python train.py --hidden_size=128 --num_attention_heads=4 --num_key_value_heads=4 --head_dim=32 --norm_place="pre" --norm_eps=1e-05 --positions="rope" --rope_fraction=0.75 --bias="qkv" --init="uniform" --max_grad_norm=1.0 --schedule="wsd"
Each number is 128 + 32 x the weight over its row's rms, rounded and kept within 0 to 255. Layers, rows and columns count from 0. The size above them is the row's rms in percent of the matrix's.

# layer 2 MLP up, 512x128, rms 0.368, rows 436-462, columns 0-127
size [101  90 104 103 104  91  97  88  98 101  99  99  96  94 105  99 102  99 108  95 103 105  95 101 102  94 104]
[[ 89 118 144 104 102 162 138 145 146 115 123 142 138  76 149 113 147  51 127 174 103 173 151 143 122 147 117 123 147 128 123 178 170 116 176 132 132 147  72 118 143 116 115  70  59 133 145 141 113 168 143 130 127 125 147 152 104 118 106 106 132 142 125 150 152 122 160 116  70  91 168 102 150  90 116 160  68 121 113 109 144 162 183  86 121  75  95 137  89  93 133 103 134 127 119 137 141 100 199  95 166 137 176  89 122 101 106 131 100 105 185 135 141 255 163  92 126 157  83 106 108 188  99 153 125 159 106 130]
 [180 129 181  90 106  49 176 106  57 181  96 126 119 119  62 138 208 137 146 103 104 162 127 122  97  67 123 161 136 160  98 161 145 127 144 139 148 116 195 105 112 114 163 182 125 147 131 138 147 135 155 108  73 107 162 149 100 148 113 161 125 129 164 118 139 112 129 167  65 108 169 149 113 183 149 142 175 140  85 123  88 125 120 148 104 148 125 121 149 164  94 101 121 120  89 162  84 148 134 143 109 117 112  87 105 156 136  67 121 103 144 133  45 134 178 106 173 161  98 102  69 132 106 133  92 123  67 105]
 [119 104  77 120  83 112  65  71 115 156 126  57 143 135  84 189  63 127 105 137 160 118  78 129  95 163 120  68 180 108  70 141  98 143 152 103 130 150 142 123 165 149  96 159  70 178 135 174 139 132 147 140 172 116 163 187 143 127 124 162 127 140 113 122 139 108 155 116 179 163 122 124  99 103 107  99 155 130 103 147 121  95 109 147 126 127 176 105 163 112 146 100  54 105 129 170 157 131 153 172 118 126 113 141  90 136 141 224  84 140 158 154 108  89 178  72 146 160 151 161 186  83 152 102 122 109 110 144]
 [111 129  70  67 116 121 125 169 108  83 136 163  85 116 111 195 133 101 203  95 121 137 100 110 126 126 163 124 119 183 146 142  69  91 151  54 118 175 152 127  93 132 135 132  70 149  72 124  88 187 104 135 146 138 178 153  80 170 134 117 161  92 131  77 162 140 116 129 141 115 164 117 112  73 152 174 124 101  99  73 102 164 111 165 131  84 157 187 151 139 144  94 104 166  75 130 109  87 105 178  79 103 104 116 167 172 131 125 112 128 146 195 125  77 133 164  94 144 169 123 139 121 118  98 135 149 106 115]
 [156  71 118 125 185 126  82 117 119 163  97 127  71 109 160  97  93  83 183 141 107 192 149 132 187  98  80 120 151 151 136 131  47 108 109 117 181 106 122 101 115  98  67 133 129 153  92  95 116 175  92 178 142  77 150 107 142 108 172 129 172  93 157 110 162 142 134 112 161  98 142 104 118 132 186 178 138 175 195 138 111 163 142 182  93 119 173 156 104 131 150 136 120 149 141 127 139  93  86 149 121  93 122  55 139 141 121 117 146 103 165 121 115  74 108 132 127 191 114  49 119 150 117 119 128 174 109 130]
 [152 151 112 127 135  38 116 158 162 111 120 135 102 120 144 176 131 157 131  90 143  49 105 130 143 124 143 213 128 137  99 140 181  86  93 140  94 134 134 122 114 111 132 127 148 130  83 118 153 140 142 108 121 196  94 108 185 149 126 141  53 142 103 112 169 112 108 155  95 126  83 199 125 133 145 155 120 179 112 158 142 128 100 141 156  93  94 121 150 157 142 122 158 136 123 101 122  93 144  85 169 112  44 163 148 164 109 159 125 119  86 122 106 131  98 199  82 119 103 181 198 210  94 161 134 127 107 106]
 [127 147 126 122 184 172 108 129 137 101 190 133 134 116  63 169 147 152 140 149  92 173  99  60 123 165 107  50 148  97 199 176  77  65 117  60 186 107 132  97 141  98 161 109 111 170 206 110  89 133 135 163 145 174 135  80 142 147 100 126 167 116 186 110 113 101 131 160 116 105 125 136  90  97 180 153 117  96 154 117 159 137 123 104 114 144 113 143 144 127 112 113 111 133  97 178 108 138 185 155  79 132 170 181 137 110 151 147 145 157 163 134  82 100 112 144 136 111 139 127 139 110  88 151  84 159 174 176]
 [120 134 168 117 152 101 155 131  97 163 228 112 148 118 174 193  80 160 134 144 181 135  78 125 138 112 109 107 142 162 132 132 104  74 118 143 121 174 120 133 124 154 101  86 184 146 127 165 136  84 128 137 109 128 158 130 130 231 138 142 137 123 177 125 129  89  66 132 136  76 143 112  22  84 136 182 109 133 111 116 105 116  95 130 111 143 119 151 130 158  84 157 114  93 121 101 126 144 122 124 134 114 171 172 161  79 109 183 113  94 122 190  89 173 115 120 191 111 130  60 134 150 113 145 106 107 123 143]
 [ 99 135 136 119 145  86 124 138 191 113 125 157 154 110  60  98 182 107 101 146 183  96  84 150 132 179 128 132 126  86 172 110 130  85 149 102 130 176 175  87 173 105 176  74 117 161 132  98 137 177 143 127  62 144 158  93 151 174  94 138 119 143 124 148 144 145  68  88 143  95  94  61 116 109 172  98 101 149 168 154  67 150 114 130 112 117 178 187 168 100 118 105 140 120  91 165 121 112 167  84 118 186 161 152 111 115 179 137 132 145 131  95 171 116 141 154 114  97 136 168 116  83 191 121 178 129  90 126]
 [110 163 142 135 175 184  85  46 129  91 111 150 136 155 168 141 137  95 161 147  94 136 134 148  90 104 155  99 181 116 115 109 134 125 140  82 119 144 131 173 101 136 153 160  94  33 186 130 119 120 136 137 127 115 102 174 184 142 123  56 105 120 131 155 167 108 134  83 117 122 166 190 117 141 112 107  99  69 151  60 112 172  89 151 125 154 106 210 173 123  72 141 149 134 138 167 112 187 143 118 108 118  87 155 114 101 100 150 112 125 142 136  83 145 106 151  83 120  78 109  85 130 134 195 150 139 149 148]
 [131  68  84 122 134 150 116 119 124  97 122 130 117 173  90 114 143 100 113 133  89 114 118 128 105 149 138 154 166 118 106  89 134  64 131  62 182 142 140 139 118 139 100 178 154  93 120 104 138 103 116 171 143 154 102  88 118 125 158 127 100  72 115  84 102 183 128 154  61 104 154 123  64  94 113 123 156  85 116  91 139 190 151 144 133 177 128 115 183 168 142 118 144 193 117 133 186  87 199 160 198 165 105 178 141 135 172 163 100 112 169 121 160 171  77 166 133  85 156  96  90 122 103 164 100 136 181 127]
 [ 85  89  97 109 143 136 189  76 168 153 102  63 119  92 125 156  94 166  96 142 155 113  92 173 118 115  83 161 145  70 117 158 149 169 117 119 118 100 152 127 123 114 107 123 119 141 130 106 175 152 138 125 143 128 175 119  62 154 138  99 128 140  96 162 124 119 108 100  96 170 103 143 125 104 158 180 141  75 117 132 118 214 115 135 110  79 143  86 139  56 183 147 178 162 127 169 108 127 135 175 149 146 139 194 124 118 168 126  91 111 150 148 169 168  75 132  89 114 109 192 185 125 166 105 170  93 172  86]
 [146 124 110 191  82 113 156 140  97 177 106 156 158 144 122 101 117 163  86  73 121 135  89 143  95 103 118 109  92 142 155 120  56 126 118 156  74 108 153 162  70 105 116 146 112 144 120 140 129 126 132 152 123 127 120 161 162 159 116 150  90 189 101  98  99  86 118 155 134 125 197 153 174 109 126 151 147 141  64 137 130 135 136 147 116 120 144  77 117  89  72 112 159 140 137 156 130  63  88 166 111 161  87 112 218 154 120 124 193  91 140 153 128 173 114 213  93 151 157 184 185 144 147 124 178 174 122 131]
 [117  92 159 123 114 111 167  70 140 128 128 183 136  76 193 101  80  53 170 124  57  80 152 108  99  64 172 149 107 143 130 166 116 109 132 171 132 153 148  82 138 137 123  80 147 129 125 127 138 194 124 124 198  90 116 120 146 198  97  96 176 141 167 103  63 127 106 119 139 143 159 118 107 114 137  83 170 176  78 135 153 184 122 148 165 121  85 116 105  89 124 119 125 121 154 159 168 136 140 153 148 140 141  80 172 156 175 194  94 143 110 135 109 140  98 116 143  99 132  89  76 131 134 115 181 115 114 111]
 [143 123 142  95 160 159 139  96  75 161 140 116 133  65 106 151 200 162 140 104 116 109 130 123 158 183  87 113 167 154 113  98 152 136 178 105 142 113 162 102 129 112 114  85 136 139 130 113 143 138 119 127 152 115 177 164  92 109 127 152 177  78 127 112 150 144 118  91 145  99 121  94 106 143 199 155 136  82  93 132  98 109 140 162 114 140  92 147 130 130  87 150 132 114 144 197 141 104 113 179 104 139 131 227 151  93  77  98 112  80 166 137 166 119 115  49 148 129 120 157  94  34 114 184 187 141 174 168]
 [160 108 111 109 204 134  86 125 152 165 157 149 136  92 167 128 100  84  84  65 160 110 104 161 139 175 123 107 194 164 118 173 161 120 148 188  99 135 121 124 138  94 142  66 183 115  82 114 151 136 197 119 123 173  87 127 141  93 139 142 106 141 181  88 138 109  90 105 116 139 151  96 126  93 121 188 131 198  97 121 163 189 115  52  96  89  99  64 124 134 120 161 154 130 167 119 126 126 130 144 126 125 111 158 119  88  91 100 153  85 193  90  97 149 137 133 131 169 125 148 108 106 149 163  99 143 175 108]
 [ 89 168 106 110 115 135 125 157  88 141 117 143 220  92 103 155  78 115 112 104 136 152 132 146 193 146 131 135 158 112 137  98 158 108 129 117 149 100 163 133  85 172 140 136 107 118 128 123  74  70 115  65 153 136 159 133  80 127 153 157 130 117 188 152  75  94 137 130 153 141 117 102 188 149 125 186  92 115 134 165 113  91  50 156 133 105  96  61  95 105  88 146 116 187 107 144 110 156 160 142 106 137 125 119 180  97 196 158  99 220 133 152 140 134 131 112  89 122 157 103  56 159 153 149 134 161 106 110]
 [106  93 130 121 123 127 164  78  73 171 178 106 210 113 123 169 139  53 105 173 204 108 114 148 154  92 142 149  73 158 166 136 156 154 159  95 115  90 140 112 134 146  89 152 130 200 127  83 164 122 138 136 157 115 151 143  83 110 130 175 179  85 147 115 163 114  82 111 129  98  90  82 102  83 185 150 119 131 111 119 121 127 149 153 132 190  95  74  79 103  94 163  59 126 134 135 161 139 133 178 127  75 166 164 136 133 136 134 165 161 106 174 100 136 116 103 137 105 114  96 111 146 101  93 118  90 161 134]
 [ 97 151 134  73 110 125 118  79 161 167 138  97 132 163  99 108  91 161 179 111 154 175 177 123 172  92 166 133 159 112 127 102 104  82 152 105 146  96 146 114 171 102  94 128 103 105 198 101  91 142 189 145 148 126 101 127 126 123 146 117 127  85  84  78 167 114 162 145 105 155 110 172  97 169  96 160 110 131 151 169 152 140 164 111  74  80 155 143 104 135 137 160 182 142 151 161 120 133 193  44 108 116 198 119 128 102 154  99 137 123  94 123 128 162 131 123  62  63 168  89 104 118  76  91  92 142 163 164]
 [ 99  83 145 155 169  83 158 149  94 116  46 160 164 147 104 167 179 127 151  94 132 110 157 161 157 140  68  69 147 186  91  91 169 124 156 137 161 121 105 187 105 113 136 105  92 143 112 124  89 133  44 136 135 178 176 128  84 158 179 146 175 131 137  92 163  55 123 144 111  99 103 122 135 113 135 146 146  87 117 171 128 171 156 105 140 115 120 149 100 178 140 114 126 163 147 138 104  71  96 141 119  86 117 113 140 150 139 164 138 151 157 124 118 109 110  86 116  97 149 117 113 102  41 188 107 133 196 125]
 [118 150 142  94 135 145 152 127 125 143 106 111 167 105 163 140 137 145 142 100 114 139 129 124 155 130 115 146  90 142  87  41 118  86 143  96 107 159 182  98 112  64  96  71 132 136 138 135 169  92  91 156 118 131  96  77 129 132 130 132 122  62 140  72 148 141 147 174 100  57 104 176 229 125 142 141 108 196 160 134 135  89  97 151 138 173 136 107  79 116 152 192  84 139 144 131  89 169 116 126 138 100  97 202 108 146 155 165 178 136 150 124 159 145 151  71 137 125 120 170 164 139 149 137  87 105 110 196]
 [110  75  97 121 110 100 159 146 139 183 115 164 116 137 124 181  85 176  56 143 145 128 139 140 143  98 149 144 120 159 127 135 135  80 115 129 123 104 166 116 115 142 122  86  85 114 176 120  64 123  70 120  99 128 175 172 123 180 122 132 113 103 140  67 144 108  96 162 100 166  98  83 111 143 113 196 139 151 196  79 168 100 167 187 147 182 172  60 113 163 167 153  94 138 107  95 126 151  50  90 121 141 165 178 144 147 123 141 107 124 134 131 121  74  98 116  85 110 128  89 137 111 168 144 127 122 153 191]
 [200 163 126 134 143  55  74 117  78  84 161 154 128 135  97 127  77 122 127  92 155 157 116 139  97 125 113 121 117 155 161  80 157 125 111  87 164 129 186 187 123 102  98 177 127 122  92  90 104 146  83 134 152 178 132 164  94  85 135 121  94 111  93 145 104 153 189 132 128 156 139 157 146 153 140 125 116 158  90 102  91 134  52  99 127 110  86  99  85 138 179 145 179 150 135 117 153 108  89 129 142 147  87 130 101 144 159 176  65 152 159 175 167  97 142 151 176 169 131 165 134 115  66 147  59 100 132  95]
 [122 140  28 160 145 131 153 134 146 123  57 148 106 153 167 126  98 132  62 127  86 132 170 139 192 154  82 171 119 147  97 146 123 143 141 161 137  91 143 187 100  94 150 103 168 214 104 105 154 103 140 172 152  89 126 113 158 136 123 156 127 142  80  71 143  96 143 157  91  98 131 136 120  97 144 125  97 129  50 140  81 121 116  86  61 144 107  55 171 129  96 147 145 150  76 140 111 154 112 157 122 160  88 183  84 173 110 113 125 141 113 162 104  93 106 148 149 136  89 143 137 135 154 119 174 155 121 153]
 [159 166 115 117  80  82 187 146 110 142 121 195 134 181  82 160 141 152 108  85 127 106 136 129 184 129 128 133 182 132 124 156 131  68 137 162  89 156 157  74 158  80 143 119 129 131 111 127 133 166 188 113 171 155 125 164 132 136 158 159 154 175 124 114 101 115  97 117 134 122 130 142 167 143  97  27  85 127 165 166 145 129 128 140 143  80 152 114 176 128 127  86 204 129 137  95 189 133 120 159 174 122  54 122 113 124 137 120 162 142 103  91  41 135 101  79 171 128 112 166 122 129 129 125  73  86 124 133]
 [ 91 114  89 155 124  89  39 130 175 134 130 197  74 104 124 129 154 115 168 120 100  60 119 134 195 183 159 106 137 168 111  96 136 123  99  90 123 115  98 153  56  94  90 144 130 124 154 154  93 126 122 132 120 139 124 181 152  69 150 145 140 146 125 159  92 166 139 134  87 129 142  46 109 136 108 149 128 127 167 153 142  81 125 120 124 110 140 142 101 146 109 174 120 124 168 163 209 158 180 147 161 147 143 113 162 139 119 151 146 132 160  78 166  55 194 118 141 110 134 109 111 107  77 106 123 139 102  68]
 [168 142 151 115 187 151 127 153 132 115  88 139  80 173 118 167 153 129 107 106 100 124 188 132 176 152 161  95 109 153 143 205 103 148 123 139 111  89 155  90  64 123 149 115 132 128 119 116 151 157 121  43 118 176 161 108  78  90 152 162 135 171 139 118 136 117  77  74 120 148 120 122 104 101 172 202  86 138 136 181 117 137  69 101 138 128 159  84  58 125 100 106 115  75 148 139 181 117 144 165  90  89 102 194 125 118 118 175 116 144 163 190  97 103 161 134 137 109 153 121  87 112 137  85  92 104 156 125]]
# layer 2 MLP down (transposed), 512x128, rms 0.182, rows 436-462, columns 0-127
size [101 103 100  99 103  90  98  87 101  97 104  92  97  90 102  99 102  94 111  96 111 108  90  99 104  83  96]
[[191 162 148  61 100 147 179  70 119 142  43 193 162 125 165 193  72 135  98  84  84 142 114 123 145 100  95 143  90 103 164 172 145 103 110  92 127 123 141 131  75  92 140 134  48 124 166 113 122 130 116 115 142  89 130 136 136 104 156 118 176  99 102 165 158  97 116 199 166 120 105 158 177  98 121 133  68 125 127 135 124 116 122 125  71 128  81 149 130 142 165  97  93 130 124 191 173  98 149 108 154 164 119 124 112 167 161 138 172 107 136 160 143 108 169 115 145  67 100 174 137 168 112 109 155 126 123 125]
 [148 194 122 158 124 155 102 109 107 108 147  93  98  90 136 154  56 133 154 104 114 144 163 129 105 117 122 112 144 130 139  97 118 132 196 111 123 122 146 129 191 127 148 115 114 103 120 172 180 173 131 149  97 119  94 140 149 132 186 170 121 128 113 102 137  27 103 160  87 100 141 100 130 134 146 145 147 135 116 142 117 138 101 104  57 138 149  59 109 192 109 210  89  59 122 129 120 206 150 129 141 183  77 157 121 147 153 131 130  79 116 149 174  76 145 117 122  54 131 131 172 102 153 117 152 147 122  84]
 [154  91 164 148 162  84 141 172 176  85 176 144 191 195 119 135 153 154 185  81 142  98  80 173 104 153 127 119 105  68 118 130 106 124  97  95 214 128  91  80  98  99 179 136 134 142 155 108  98 132 112 105 128 103 102  97 150 172 133  88 116  89 159 126 178 147 119 102 192 127  74 126 156 126 122 117 181 100 119 130 133 105 164  94 178  87 150 182 135 119  84 133 157 139 134 100 121 140 113  89 109 127 102 130 151 135  79  92 141 162 143  46 147 135  75 132 104 140 147 120 142 142  55 176 151 125 141 156]
 [172 134 146  66  94 129 147  94 104 106 186 161 159  74  87 155 103 165 139 168 119 127 102 160 122 120 103 127 125 123 114 157 145 141 133 105 128 169  86 108 115 138 124 181 117 179 118 103 156  96 125 103 134 150 184 159 138  82 118 157  98  83 138  86 131 113  79 106 154 107  63 179 169 128 146 168  99 106 123 128 144 125 155 146  86 152 131 212  67 127  61 100 130 141 205  96 100  81 178 152  86 150 189 180 151 151 106 117 135 117 186  74 121  78 118  94 129 116 172 147 124  76 123 119 155 113 118 157]
 [132 179 142 180 120 159 157 130  93 114 159 136 156 167  94 101 148 119  98  88  79 148 102 140 119 175 111 109 110  94 172 155 129 172 120 154 141 148 112 137 128 161 193 128  94 143 162 166 121 114 128 104 176 181 121 136 100 165  67 127 113 121 118 134  89  95 149 115  86 171 123 164 133 155  55 140 130 115 112 125 142  95 147  43 129 140 142  69 163 105 142 135 132  97  72  86 104  82 175  68 179 195 112 132 118 113 155 158 138 161  96 102  78 105  95 162 152 117  87 158 150  82 141 125 200  69 125 171]
 [105 146  96 117  98 122 118 129  75  85 135 188 159 127 158 117 120  59 164 167  86 157 106 115 163 155 100 165 166 151 105 154  80 183 113 129  81 165  72 112 122 138 184 101  90 160 202 190 147 107 145 136 132 132  60 124 110 160 143 132  92 115  67  98 123 141 176  95 117 152 157 199 152 137 139 130 172 166 123 145 140 175 148 163 143  91 102 118 160 168 100  96 178 117  79  90  79 154 175 118 125 167 114  76  97 153 131 157 108 125 159 128 115 139 141  99 112 120  65 135 102  98 101 100  80 103 133 115]
 [162  96 103 143  93 116  98 149 183 140 102 155 130 148 161 112  66  95 119 122 121 141 111 117 137 155 155 152  89 110  71 174 149 171 173 162 101 147 184 101  72 191 123 122  98 150  85 183  85 162 132 161  94 110 100 137 131 129  81 170  96 121  69 147  95 180 138  94  61 177 149 104 169 159  74 143 126 160 102  65 188 153  83 139 136 125 106 134 134 119 204 129 138 127 137  94 145 109  82 119 191 146 113 106  99 110 150  91 133 107 122 156 160 174 175 116 145 113 158 110 129 118 133 148 145  81 131  63]
 [116  86 141 110 128 151 163 145  70 158 115 109  95 138  95 139  78  92 136 165 141 131  95 109 197 103 143 142 158 117  75 158 155 153 150 139  37 106 135 138 146 149 144 137 111 116  75  70 124 126 138 155  65 153 107 104 141  29 185 118 179 124 103 143 132 117  88 166  96 109 150  91 150 141 155 148 142 124 181 166 133  93 146 151  89 142  93 147 131 200 109 114 140 155 173 106  76 153  63 107 137 139 116  66 164 106 139 106 208 183 117 137 162 137 121 114 124 133 139 170 152 129 113  92 153 167 100 108]
 [ 83 127 135 120 148 128  79 152 193 130  98 115 133  96 151 127 141 143 116 118 128 158 128 107 175 165 109 112 177 137 145 132 133 174 145 113 128 219 134  95 174 126 162 112  88 110 115 122  97  96 141 156  96 141 177  85 135  60 109 112 122 164  81 145 146 127  76 108  86 160  93 110 110 143  96  68 117 129 154 101 146 141 163 132 170 129 155 100 153 218 120 102 164 122  83 153 160 150  85 170 137 128  73  97 133 132 114 108 128  56  74  81 142 124 123 185 127 136 217 122 113  79 142 152 149 185  78 142]
 [ 87  81 172 115 113  72 159  84 103 188 127  99 166 173 132  91  91 150 112 172 176 136 131 106 174 114  92 189 131  67 143 148 109 159 123 124  55 151 127 135 179 137  97 110 111 176  90 155  92 123 130 134  80 132 193  93 105 109 183 151  95 108 189 139  96  91 127 178  81 150 133 110 141 153 118 149 108 166 105 158 116 120 111 177 141 164 148  70 104 191 122 126 156  85 155  88 120  88 112 124 113 145 109 153 126 140 166 118 152 102 134 218 116 121 181 130 149  98 114  72 112 135 141 100 126 107 117  98]
 [112 123 103 131 176 116 127 139 145  94  94 185  48  55  79 111 183  77  96 175 145 113 143 121 139  94  69 162 119 143 123  94 109 129 150 190  84  96 187 155  86 132 178 144 156 170 168 161  92  97 144 128 151  86 126  94 115 124 132 117 172 104 124 127 116 131  73 102 110  95 144 117  79 122 103 172 121 112 111 177 135 124 137  89 104 112  89 157 132 222 132 165  96 125 158 147  40 139 123 147 124 130 168 171  92 154 111 150 136 184 148 135 140 153 193 111 154 112 115 135 161 155 140 132 150  97 109 144]
 [103  84  90 146 156 101 101 135 205 152 147 173  81  97 131 111  48 117 162 133 153 156 136  58  91 153 163 110 142  99  82 161  91 140 162 164 113 128 108 138 109 170 131 126 142  83 133 116 125 106 108 106  80 181 165 177  81 166 157 193 134 137 136  99 126  89 156 113 153 176 136 158 108 211 118  32 144  96 151 156 125 167 108 128 154 146 136 136 130 161 157 103 113  95 138  74 108 173  83 146  82 109 145 155 170 136 140 102  85 120 149  75 161  97 127 115 131 131 176 127 127 121 156 142 141  99 104  81]
 [121 111  79 152 158 157  59  84 125 104 160 138 147 147  97 133 158 102 190 150 139 145 175 131 140 104 124 173 100 196 108 207 158 112  78 119 121 142 131 131 150 125 146 108 111 187 158 140  95 171 131 131  85 109 193 169 104 155 158 126 107  72 103 115 187 110 116 121 171  89  85 158  62  92 150 142 147 164 157 166 113 136  78 122 135 154  94 165 151 150  30  94 123 147  75 161 146 176 140  89 114  69 154 100  93 124 127 121 103 115 107 100  93 125  94 129 116 124  97 170 116 156 132 153 130 105 167 104]
 [141 126 140 111  93 140 117 115 121  81 113 115 149 110 123  84  78 205 115 192 126 149 155 157 100  41 154 167 108 156 109 172 108 152 131 103 148 140 100 111 123 111 138 139 157  83 162 151 106 122 132 184 156 158 111 107 142 136  51 100 201 142 123  81 104  64 120 142 159 117 158  96 128 169 139 173 125 154  77 168 115 176 147  94 112 155 136 175 142  55 165 143 109 123 165 109 128 117 134  99  88 150 140 135 206 158 164 121 130 120  69 105 133  73 100 137 131  85 119 158 144 108 143 131  74 200 114 103]
 [162 149  65 111  99 152 101 122 126 125 114 137 139 155  90 135 108 223 114  95 118 138 115 102 139 175 175 156 104  95 122 128  92  65 105 172 200 124 100  96 186  88 135 132  94  94 147 163 109 120 155 137 165 139 146 110 133  75 137 142 111 135 121  90 154  89 110 132 128 146 156 100 202 110  74 111 125 135 120 204 173 141  85 137 119 134 112 127 127 164 167 128 108  64 116  81 101 107 129  56 120 138 174 120 111 104 124 190 110 163 192 108 138 142 118  94 135 164 207 129 114 168 102 161 139 139 126  68]
 [149 208 152 131 117 121 113  70  67 103 137 172 164  94  81 173 140 121 151 184 103 115 181 143 135  70 121 110  99 148 127 161 107  67 143  89 179  73 133 106 128 163 140 147 127 121 118  88 126 113 152 142  99  79 143  98 143 120  96 111 161 188 141 216 128 151 112 167 188 114  78 119 117 103  75 124 116 149 164 127 129 119 124 115 156 138 198 163 151 163 122 173 134  92 103 100  68  84 128  68 142 144 167 115 111 107 178 169 134 165  74 110 165 144  96 114 145 116  88 109 110 164  90 151 131 111 126 116]
 [120 189 182 139 134 169  47  77 158  85  89 150 103 113 138 134 104 127 121 123 127 106 158  97 107 151 150 139  90 132  99 158 153 126 186 106  55 106 180 122 123 141 127 154 172  85 123 122 204  69  88 145 131 149 137 152 106 220  78 118 120 170  92  76 161 159 117 179 136 126  80  97  91  83 145  99 114 145 160  91 149 160 173 142  88 164 110 106  97  83  92 158 163 130 136  97 133 167 116 114 160 118 130 103 158 128 118 119 147  98 163 124  60 156 124 119 178 175 165 132 164  95 116 110 137 123 133 130]
 [174  81 112 116 168  95 121  61  83 155 115  82 143 121 107 135 138 132 110  99  83 124 159 181 119 113 112  71 166 121  81 149 129 140  96 178 104 138 159 144 120 105 169 126 108  96 124 127  99 138 145 140 101 134  95  92 121  99 135 144 115 143 104 115 119 140 115 177 150 103 167 118 116 105 146 123 149 121 102 172 143 102 196 170  93 149 204 186 143 197 116  72  93  95  75 112 106 128 119 127  95 150 167  68 117 148 134 139 191 137 103 158 209  57 170 144 106 136 200 133 165 120 174  95 140 168  98 100]
 [114 157  99 150 118 171 152 150 125  62  69 159  94  84 131 129 145 149 112 100 129 109 132 128  46 112  89 167 103  85 189 180 124 154  65 163 165 119 154 115 150 129 156  88  89 167 137 124 134  89 152 112 139 108 121 142 120 114  86 180  75 193 125 188 131  82 135 156 170 184 109 143 122  91 149 170  74 143 100 144 113  89 127 137 157  95 144 155 174 134 100 106 104  86 154 142 110 162  97 104 125 102 129 175 133 133  59  90 142 130 163 144 150 144 181  94 128 185 113 110 147 115 138 133 115 138  53 187]
 [109 134  98 111 109 133 102  88 205 120 191  63  91 130 142 141 130 128 132 143  78 169 197 138 114 116 133 165 137  55 156 102  83 132  88 164  42 153 136 121 157 199 117  92 185  65 183 120 123 111 161 132 125 137 142 135 156 110 144  62 109 141  88 182  70 155 149 145 158 102 106 123 105 109  95 138 155 118 127 184 160 102 129 129 117 167 125 129  98 118 124 112 184 143 155 117 135  96 120 117 152 147  64 129 130 145 156 135  66  98 117 128 154 123 117 156 112 101 152 165 212 152 134 112 150 145 100  88]
 [ 69 106  54 140 186  50  63 125 161 107 157 152 189 147 188 142 142 144 153 132 138 175 156 148 107 171 123  99 133  70 180 157 153 137 121 139 116 116 122  84 120 102 116  99 109 108 105 114 112 121 125 128 142 107 132  79 104 116 122 130 141 121 163 107 102  88 135 118  69 126 149 113 188 117  66 102 178 207  91 112 141 139 142 119 151 121 164  99 158 121  92 172 174 141 122 186 137 175 128 144 196 139 149 144 129  81 133 105 110  41 128 138  70 128 123 150  83 158 151 165 135 148 147  91 130 129 133  82]
 [119 171 129 127 214  85 161 172 108 153 130 127 150  99 117 158 172 137  97 133 129 121 178 134 115 169  97 135 149 125 154 169  54  75  89  91 168 122 114 159 121 121 103 198 144 133 133  68  77 156  83 112 103 137 127  95  95  92 126  97 161  63 139  72  78  82 125 147 108 110  94 148 100 124 177 159 118 157 131 142 157  82  79 125 104  91  75 143 113 110  95 150 149 128 112 157 105 164 118 190 152  73 170  80 177 118 150  88 157 156 159 101 143 143 160 127 142 109 126 162 132 190 127 126 168 169 135 157]
 [150 151 143  87 127 150  69  97 163 124 136 122 119 135 144 114 176 103 130 102 116 199 124 160 131  97 176 133 128 116 135 183 113 101  76 128 110 124  83 121 176  99 100 131 178 169 139 174  98  97  87 163 173 140 190 145 104 105 127  78 141 120  79 180 104 158 135 176 114  74  96  98 143 121 189 136 105 145 125 145 141 106 124 132 174 135  81 166  86 106  94  21 122 139 122 122 156 108 148 136 124  85  56 172 127 148 157 163 137 117 107 215 130  83 129 149 151 133 140 178 130  88 102 142 115  87  90 140]
 [ 87 136 113 150 123 167 102 123  95 103 147 146 136 153 147 189 138 127 179 148 199 200 155 120  87 142 163 138 105 174 150 122 171  73 204 124 137 188 142 142 120 103  58 117 180  98 132 126 162 107 126 104 103 101 135 130 162  86 122 121 113  63 194 113  91 109 138 141 152 108 125 113 149 111  69  73 134 105 107 229 128  89 134 128  85 151  69 102 116 124 107 156 116 122  57 152 139  76 136 116 169 128 150  76 129 127 149  87 111  99 157 111 148 152  99 145  81 150  82 129 128 160 129 155 127 132 146 157]
 [ 98 110 123 165 121 142 166  83  87  99 146 122 128 106 107 127  70 147  48 139 109 128 122 133 195  88 180 131 122 153 114 108 132  97 158  68 118 102 104 135 170 122 125 130 118 106 155 134 115 106 180 145 107  82  91 111 143 138 148 151 149 173 174 113 121 163 175 129  76 113 145 116 109 113  94  74  99 138 196 116 175 168 120 143 135 188  87 167 150 151 112  40 176 105 166  96 124 121 135 108 135 140 170 123 105  99  90 147 130 147 183 208  87 164  85 126 101 131 169 130 102 141  78 157 105 180 184 113]
 [160  94 116 123 167 162 146  68 118  90 181  86 165 162 110 129 178 156 158 132 150 116 132 171 118 108 120 116 122 148  99 137 101 148 155 126 114 145 123 160 150 152 169 110  86 124  90  96 140 176  93 172  88  84 115  75 131 102 121  89 118 102  95 148 162 159  99 104 156 153 154  99 157 179  87  90 100 120  96 128  77  99 115  94  77 159 106  78 188 186 121  97 160 175 192 195  52  92 128 138 147 134 134 147 119 136  96 140  98  99 104 157  79 130 164 158 114  83 151 118 210 131 166  86 130 140 154 143]
 [138 144 142 138  68 127 102  93  97 152 126 147  98 129  88 111  86  83 144 138  70 190 141 194  98 125 175 137 106 121 174 137 161 121 155 142  95 143  94  89  74 133 113 158  48 159 128 139 138 111  74 122 160 146 121  60  84 139 173 121 190 108 145 156 148 131 139 158 208 130 168 144 147 115  94 130 111  76  97 171 126 168 148 126 121 124 115 144 126  77 108 118 112 171 195  94  81 174 155 113  82 130 119 126 119 102  89 139 168 132 138 151 125 129 147  86  93 198 142 145 100  99 177 109 180 140  99 176]]